From a checkpoint of a small transformer trained on Wikipedia: 18 layers, vocabulary 4096.
Each number is 50 + 15 x the weight over its row's rms, rounded and kept within 0 to 99. Layers, rows and columns count from 0. The size before them is the row's rms in percent of the matrix's.

# up: layer 9 MLP up, 576x224, rms 0.301, rows 263-281, columns 112-167
# down: layer 9 MLP down (transposed), 576x224, rms 0.281, rows 263-281, columns 112-167
# gate: layer 9 MLP gate, 576x224, rms 0.286, rows 264-281, columns 112-167
up263 108:41 51 64 47 30 38 72 38 40 33 39 65 53 59 31 42 46 53 57 50 44 81 72 61 36 68 66 30 16 71 57 39 49 09 51 47 45 23 32 59 39 58 49 46 41 40 54 44 30 54 39 34 45 53 60 47
down263 110:46 57 33 42 50 33 74 32 82 55 54 51 69 48 87 41 27 90 57 57 28 69 64 49 49 78 57 36 37 23 41 43 53 50 10 51 66 18 50 61 48 34 49 37 63 24 53 45 35 40 53 31 43 52 53 67
gate264 101:68 59 61 43 50 35 33 37 56 71 45 55 51 39 32 59 60 34 50 54 44 55 29 44 43 56 52 73 45 41 41 43 71 45 46 55 41 25 36 55 39 26 36 35 42 48 53 57 47 55 73 38 18 35 23 53
up264 105:66 52 67 24 76 43 33 60 77 42 47 56 57 57 69 57 54 28 47 69 40 43 47 55 25 34 12 52 37 49 79 42 60 58 55 73 23 50 59 36 25 29 58 52 32 53 73 54 49 28 35 54 32 44 69 62
down264 097:71 47 53 99 54 68 54 51 25 51 44 33 35 31 30 56 27 40 18 60 47 35 61 57 59 50 77 69 50 34 33 26 35 41 27 76 32 75 52 37 55 42 35 42 62 61 13 45 60 43 84 73 49 45 61 63
gate265 099:55 57 12 36 36 60 55 45 45 59 60 18 74 66 55 49 62 49 75 22 31 31 37 44 73 52 38 37 56 40 70 91 57 65 68 81 55 38 85 65 53 49 37 61 59 76 52 57 66 29 40 61 57 48 36 79
up265 098:63 71 45 42 38 49 72 59 73 30 52 54 65 46 71 36 80 50 41 43 41 57 22 49 52 36 58 59 89 35 49 86 50 42 55 82 54 37 59 56 62 46 39 59 20 82 45 56 42 60 43 68 53 51 61 62
down265 106:21 46 51 63 43 51 80 76 61 54 20 48 37 62 63 53 52 58 35 48 49 39 71 57 45 45 50 55 63 28 14 35 26 78 32 71 63 20 22 56 29 60 82 63 25 68 48 36 35 81 53 59 44 47 36 53
gate266 103:56 48 50 54 56 41 24 49 56 68 51 31 29 79 41 59 40 41 46 39 48 75 41 18 59 49 31 28 61 44 49 42 56 55 30 71 49 51 29 54 33 70 65 42 45 37 24 60 55 63 49 70 72 76 52 51
up266 103:55 48 48 72 33 57 62 53 68 35 53 49 58 59 66 46 73 60 58 56 43 64 59 23 66 48 58 45 35 37 34 55 55 68 45 66 61 80 45 68 40 52 34 50 54 43 26 57 75 46 54 53 63 31 59 49
down266 100:30 73 35 51 56 64 22 60 55 56 49 71 77 53 48 37 46 70 74 34 52 24 49 53 37 44 61 62 42 65 57 26 42 49 48 40 68 56 66 52 65 43 61 54 69 53 56 44 59 70 45 53 53 58 72 36
gate267 091:27 32 38 46 17 57 28 31 48 70 27 41 54 61 64 64 51 51 43 66 59 65 48 35 51 56 53 26 39 50 57 39 44 62 42 84 41 74 70 60 43 50 82 40 32 36 40 46 62 67 36 48 71 29 61 49
up267 101:42 26 37 32 51 55 39 50 47 21 54 49 49 49 50 69 36 47 43 45 55 47 65 46 25 45 53 49 61 53 49 51 43 79 48 78 59 66 55 58 46 40 49 42 50 28 39 33 26 57 54 36 55 39 56 28
down267 098:76 22 25 52 73 65 49 70 55 27 50 33 20 51 57 63 56 66 35 59 65 51 57 47 66 55 40 63 70 12 32 41 48 55 61 61 55 45 54 29 21 54 57 73 26 37 29 45 60 51 47 45 22 54 33 65
gate268 094:34 62 50 62 53 57 52 49 33 37 68 42 58 45 57 60 15 64 41 41 96 32 60 41 61 59 35 58 55 20 42 46 32 59 57 64 37 30 53 25 48 76 75 51 22 40 61 56 25 43 43 50 46 58 57 27
up268 104:58 64 57 50 52 74 66 58 40 34 40 43 61 60 63 42 62 66 23 45 56 65 26 26 52 66 59 63 48 63 66 36 48 51 54 47 36 55 52 62 43 63 18 67 59 25 38 40 31 44 62 37 63 25 31 35
down268 106:54 48 43 31 64 37 57 69 53 43 44 52 28 56 60 59 63 66 40 47 61 69 36 57 61 65 56 52 31 46 73 50 25 46 55 57 50 39 31 40 94 66 40 81 70 38 37 47 37 51 62 54 34 43 43 37
gate269 103:36 71 76 43 28 62 53 27 61 69 44 66 54 53 60 63 35 69 43 44 59 41 49 75 50 44 60 74 56 28 40 42 69 32 66 64 48 27 65 50 48 16 29 49 52 41 54 64 34 47 60 49 48 49 42 42
up269 107:42 77 64 47 61 59 44 22 42 58 32 74 22 52 29 31 57 49 65 62 65 54 60 35 20 55 46 57 38 72 24 73 34 37 37 54 88 51 64 52 35 61 69 42 42 69 36 48 42 78 74 49 49 48 61 47
down269 101:41 40 44 70 72 64 67 51 47 37 28 81 29 52 59 47 68 34 62 59 66 65 55 69 54 28 49 37 60 44 40 57 68 45 38 64 24 41 26 62 28 46 68 53 64 59 41 57 46 60 62 59 44 24 20 55
gate270 110:40 51 59 56 68 37 58 18 25 51 70 34 45 57 65 67 44 51 47 94 36 40 77 72 50 47 96 61 19 39 47 31 55 24 44 41 60 58 66 83 36 43 72 76 69 39 49 27 51 47 66 29 28 57 33 38
up270 111:71 47 59 58 45 66 57 50 56 47 28 14 50 55 61 58 33 72 48 54 70 49 42 49 65 39 56 28 59 64 29 71 29 38 41 44 25 44 52 57 41 61 68 63 61 31 55 67 94 36 39 47 45 23 71 50
down270 099:45 37 44 53 58 35 68 41 44 63 62 13 56 41 55 52 33 18 26 59 58 66 53 72 46 36 24 35 10 51 44 61 60 39 55 32 59 66 24 50 54 58 50 59 75 63 32 43 69 55 45 46 27 63 56 52
gate271 099:46 72 60 30 44 72 45 42 78 66 58 65 72 73 56 58 47 65 50 68 51 58 45 55 50 31 61 38 47 56 77 60 37 61 57 35 56 51 56 53 50 52 71 37 52 58 64 56 32 23 26 38 46 51 41 33
up271 102:66 37 34 67 41 54 37 70 35 43 73 40 48 41 53 47 36 31 42 51 40 40 37 29 48 53 77 40 47 70 39 41 69 55 43 65 22 51 43 47 54 70 16 67 26 54 70 54 35 40 64 32 40 58 57 53
down271 109:44 13 26 50 65 50 40 40 45 37 47 71 43 22 60 54 37 44 48 51 62 59 37 46 44 56 46 45 37 37 48 39 72 45 50 65 58 54 51 57 47 40 44 82 48 39 53 70 73 42 62 48 39 72 52 33
gate272 099:51 22 71 57 47 40 40 55 73 48 34 67 47 38 28 23 45 39 52 50 38 23 35 36 51 57 41 35 74 70 60 53 75 33 60 19 48 41 66 45 52 39 43 38 65 07 35 66 44 64 50 69 46 61 51 67
up272 097:57 42 71 73 20 71 46 52 60 45 46 35 40 51 29 51 45 35 62 37 30 40 21 22 41 53 40 60 20 57 49 52 67 56 65 40 45 65 42 30 33 75 35 54 68 54 67 36 66 41 63 64 45 60 53 47
down272 097:44 46 55 60 46 53 39 42 59 45 21 53 58 50 37 69 76 49 43 55 52 33 59 68 36 91 56 57 40 57 24 59 28 67 47 42 38 62 62 54 62 28 39 27 88 55 67 69 45 71 47 56 66 65 54 55
gate273 094:24 88 49 49 47 56 36 43 47 48 43 75 43 53 37 47 47 54 44 80 68 34 49 27 51 76 25 51 73 70 58 73 58 66 53 62 56 72 37 95 78 38 64 55 58 54 40 44 66 48 38 36 40 32 65 50
up273 096:63 57 60 61 35 52 55 70 37 54 45 48 65 31 43 50 43 27 69 51 45 48 48 47 45 20 63 54 19 39 64 39 31 34 37 45 32 44 51 58 39 63 29 41 28 36 50 39 38 37 57 40 63 50 21 56
down273 100:39 73 54 49 43 73 25 48 53 62 54 52 69 14 48 57 38 60 54 65 51 66 46 64 65 43 37 56 45 39 29 51 45 61 42 37 47 73 54 54 53 43 51 46 69 08 42 42 42 49 32 25 47 33 29 27
gate274 094:51 85 48 67 39 39 53 68 99 42 40 60 50 50 58 73 60 74 52 51 64 26 57 47 61 71 34 60 43 42 39 46 35 56 57 70 51 56 44 44 34 66 63 71 47 38 45 47 21 61 23 34 75 49 46 41
up274 097:47 35 31 45 47 43 34 53 44 35 35 42 56 23 25 54 53 53 75 34 41 58 63 38 33 44 65 55 33 66 48 44 55 33 57 42 28 68 67 38 40 36 51 46 75 57 33 69 18 50 62 52 40 56 69 50
down274 097:56 48 82 30 42 53 45 67 36 61 30 53 31 75 40 75 27 36 65 31 45 45 59 82 24 53 58 35 61 67 28 57 55 64 60 20 69 19 34 53 68 42 39 54 63 34 40 46 97 26 26 36 49 48 48 55
gate275 102:31 59 64 65 53 37 48 35 53 32 62 39 46 68 56 65 89 67 26 70 54 69 69 71 38 43 49 77 86 68 49 50 24 49 60 53 46 38 29 61 48 70 64 51 55 47 17 40 44 52 58 43 60 46 31 43
up275 098:48 47 32 62 26 55 99 61 32 29 52 65 62 34 27 66 45 20 53 27 26 72 65 51 33 50 64 53 52 55 26 35 67 49 50 75 57 41 36 74 52 51 50 23 61 45 38 36 58 92 65 50 63 42 60 57
down275 098:45 44 63 57 59 63 55 36 67 56 45 74 62 43 52 46 69 51 36 91 57 61 31 37 39 38 54 48 35 45 51 58 36 36 51 59 41 54 60 32 77 62 67 65 47 78 48 67 39 65 51 31 43 61 49 61
gate276 102:50 42 57 45 38 25 28 39 66 79 37 50 24 76 27 39 33 66 64 47 38 28 55 30 29 43 56 50 48 53 51 55 47 40 45 26 23 48 42 68 39 59 68 72 47 54 47 40 46 86 31 45 45 35 54 47
up276 095:32 34 25 40 51 44 68 52 62 43 59 45 59 31 36 19 50 28 29 52 54 44 31 50 67 29 55 49 42 62 46 43 39 54 48 65 26 62 59 61 44 59 36 47 40 62 54 43 43 49 79 62 55 47 93 52
down276 098:48 34 60 33 35 44 33 32 37 30 54 36 58 39 31 43 57 33 59 65 79 80 44 54 60 67 34 60 38 39 29 50 53 45 63 48 66 51 35 51 55 35 58 24 59 68 40 32 40 30 74 51 42 74 42 60
gate277 098:59 44 41 91 52 50 32 07 86 49 79 38 76 66 14 57 44 49 73 47 27 63 78 12 53 56 45 57 44 49 36 39 57 48 52 44 47 55 46 56 43 21 46 48 41 45 37 44 38 40 74 43 72 59 47 53
up277 102:21 23 44 47 37 21 49 50 54 54 41 55 65 24 71 57 49 41 55 54 39 61 29 22 33 36 63 42 34 46 37 43 26 77 71 56 48 59 64 50 53 59 58 48 43 33 25 44 49 65 33 52 57 44 68 44
down277 103:32 45 40 80 39 51 38 55 67 32 71 39 74 80 44 24 31 37 74 63 38 57 76 19 48 72 50 58 23 57 48 26 43 46 38 37 56 73 30 38 40 44 31 65 50 45 42 62 25 82 58 62 52 59 29 60
gate278 098:80 67 30 70 40 38 58 56 57 31 45 82 20 56 17 49 70 53 65 46 58 75 65 64 75 69 60 79 52 31 46 51 53 64 55 68 32 62 60 37 51 21 33 58 43 70 48 42 50 46 71 24 15 39 51 52
up278 095:76 38 61 52 34 52 65 64 30 50 48 54 63 66 11 47 46 49 71 27 44 35 43 64 54 64 59 36 55 83 74 42 33 19 43 56 84 42 65 37 40 50 45 63 55 76 34 54 48 61 51 28 61 51 20 46
down278 102:62 45 65 30 32 59 60 61 36 36 69 62 30 40 62 75 60 52 45 49 21 73 58 44 69 60 60 64 39 51 58 62 42 45 73 45 80 56 80 61 41 54 46 49 29 23 52 45 69 74 42 71 55 52 38 43
gate279 099:65 43 55 64 65 74 71 41 50 27 70 47 28 40 22 38 58 69 59 59 73 77 36 11 35 29 63 59 56 64 68 45 36 56 34 63 50 75 49 61 85 36 34 70 48 50 63 52 52 51 59 28 68 75 39 56
up279 096:60 73 71 40 07 73 55 73 68 28 60 39 60 48 51 64 46 59 52 26 61 62 43 43 35 58 57 59 64 39 16 19 74 64 33 49 64 30 45 55 67 58 57 43 51 38 40 74 33 28 18 38 77 36 53 53
down279 106:43 55 47 50 08 63 39 25 61 37 45 56 65 60 36 29 37 34 73 56 53 47 61 29 38 51 48 32 08 67 62 59 47 37 60 63 33 39 44 45 90 61 32 53 64 48 24 27 71 48 36 33 68 52 56 49
gate280 103:69 58 53 58 32 38 36 61 57 30 26 40 55 72 70 44 48 56 41 49 53 53 74 58 18 43 72 47 62 53 48 70 59 55 56 75 50 58 46 51 22 56 39 36 76 41 52 39 38 57 53 59 60 61 52 60
up280 100:53 64 81 71 56 82 32 44 26 37 50 38 59 42 56 72 53 49 51 62 29 69 46 29 73 32 45 47 74 56 24 41 30 80 43 33 52 54 47 31 52 42 55 33 35 84 71 19 52 24 57 85 29 26 56 71
down280 102:50 37 26 68 85 46 60 51 32 61 69 66 66 32 47 34 60 45 57 60 42 58 54 72 48 77 16 38 51 38 65 50 56 51 34 23 42 28 45 51 68 29 34 39 88 56 32 18 48 66 54 17 36 64 52 53
gate281 089:65 75 52 43 49 56 46 39 20 59 91 76 45 45 36 65 63 80 59 62 51 52 47 57 46 45 66 28 32 76 63 32 53 53 34 54 41 62 47 52 39 40 39 36 38 82 31 62 48 63 50 30 43 78 55 30
up281 089:45 54 58 38 63 61 69 53 82 64 48 42 55 61 78 66 60 43 33 58 59 60 45 18 30 47 67 60 14 57 36 50 55 54 43 31 45 58 52 49 27 33 71 59 30 64 34 44 66 43 24 38 68 60 10 60
down281 101:46 15 50 52 58 61 62 38 64 58 31 47 50 57 39 59 39 47 44 56 24 27 69 33 57 54 20 55 46 39 28 42 34 79 33 54 51 24 67 52 30 49 45 81 63 51 48 55 47 41 68 70 42 51 20 69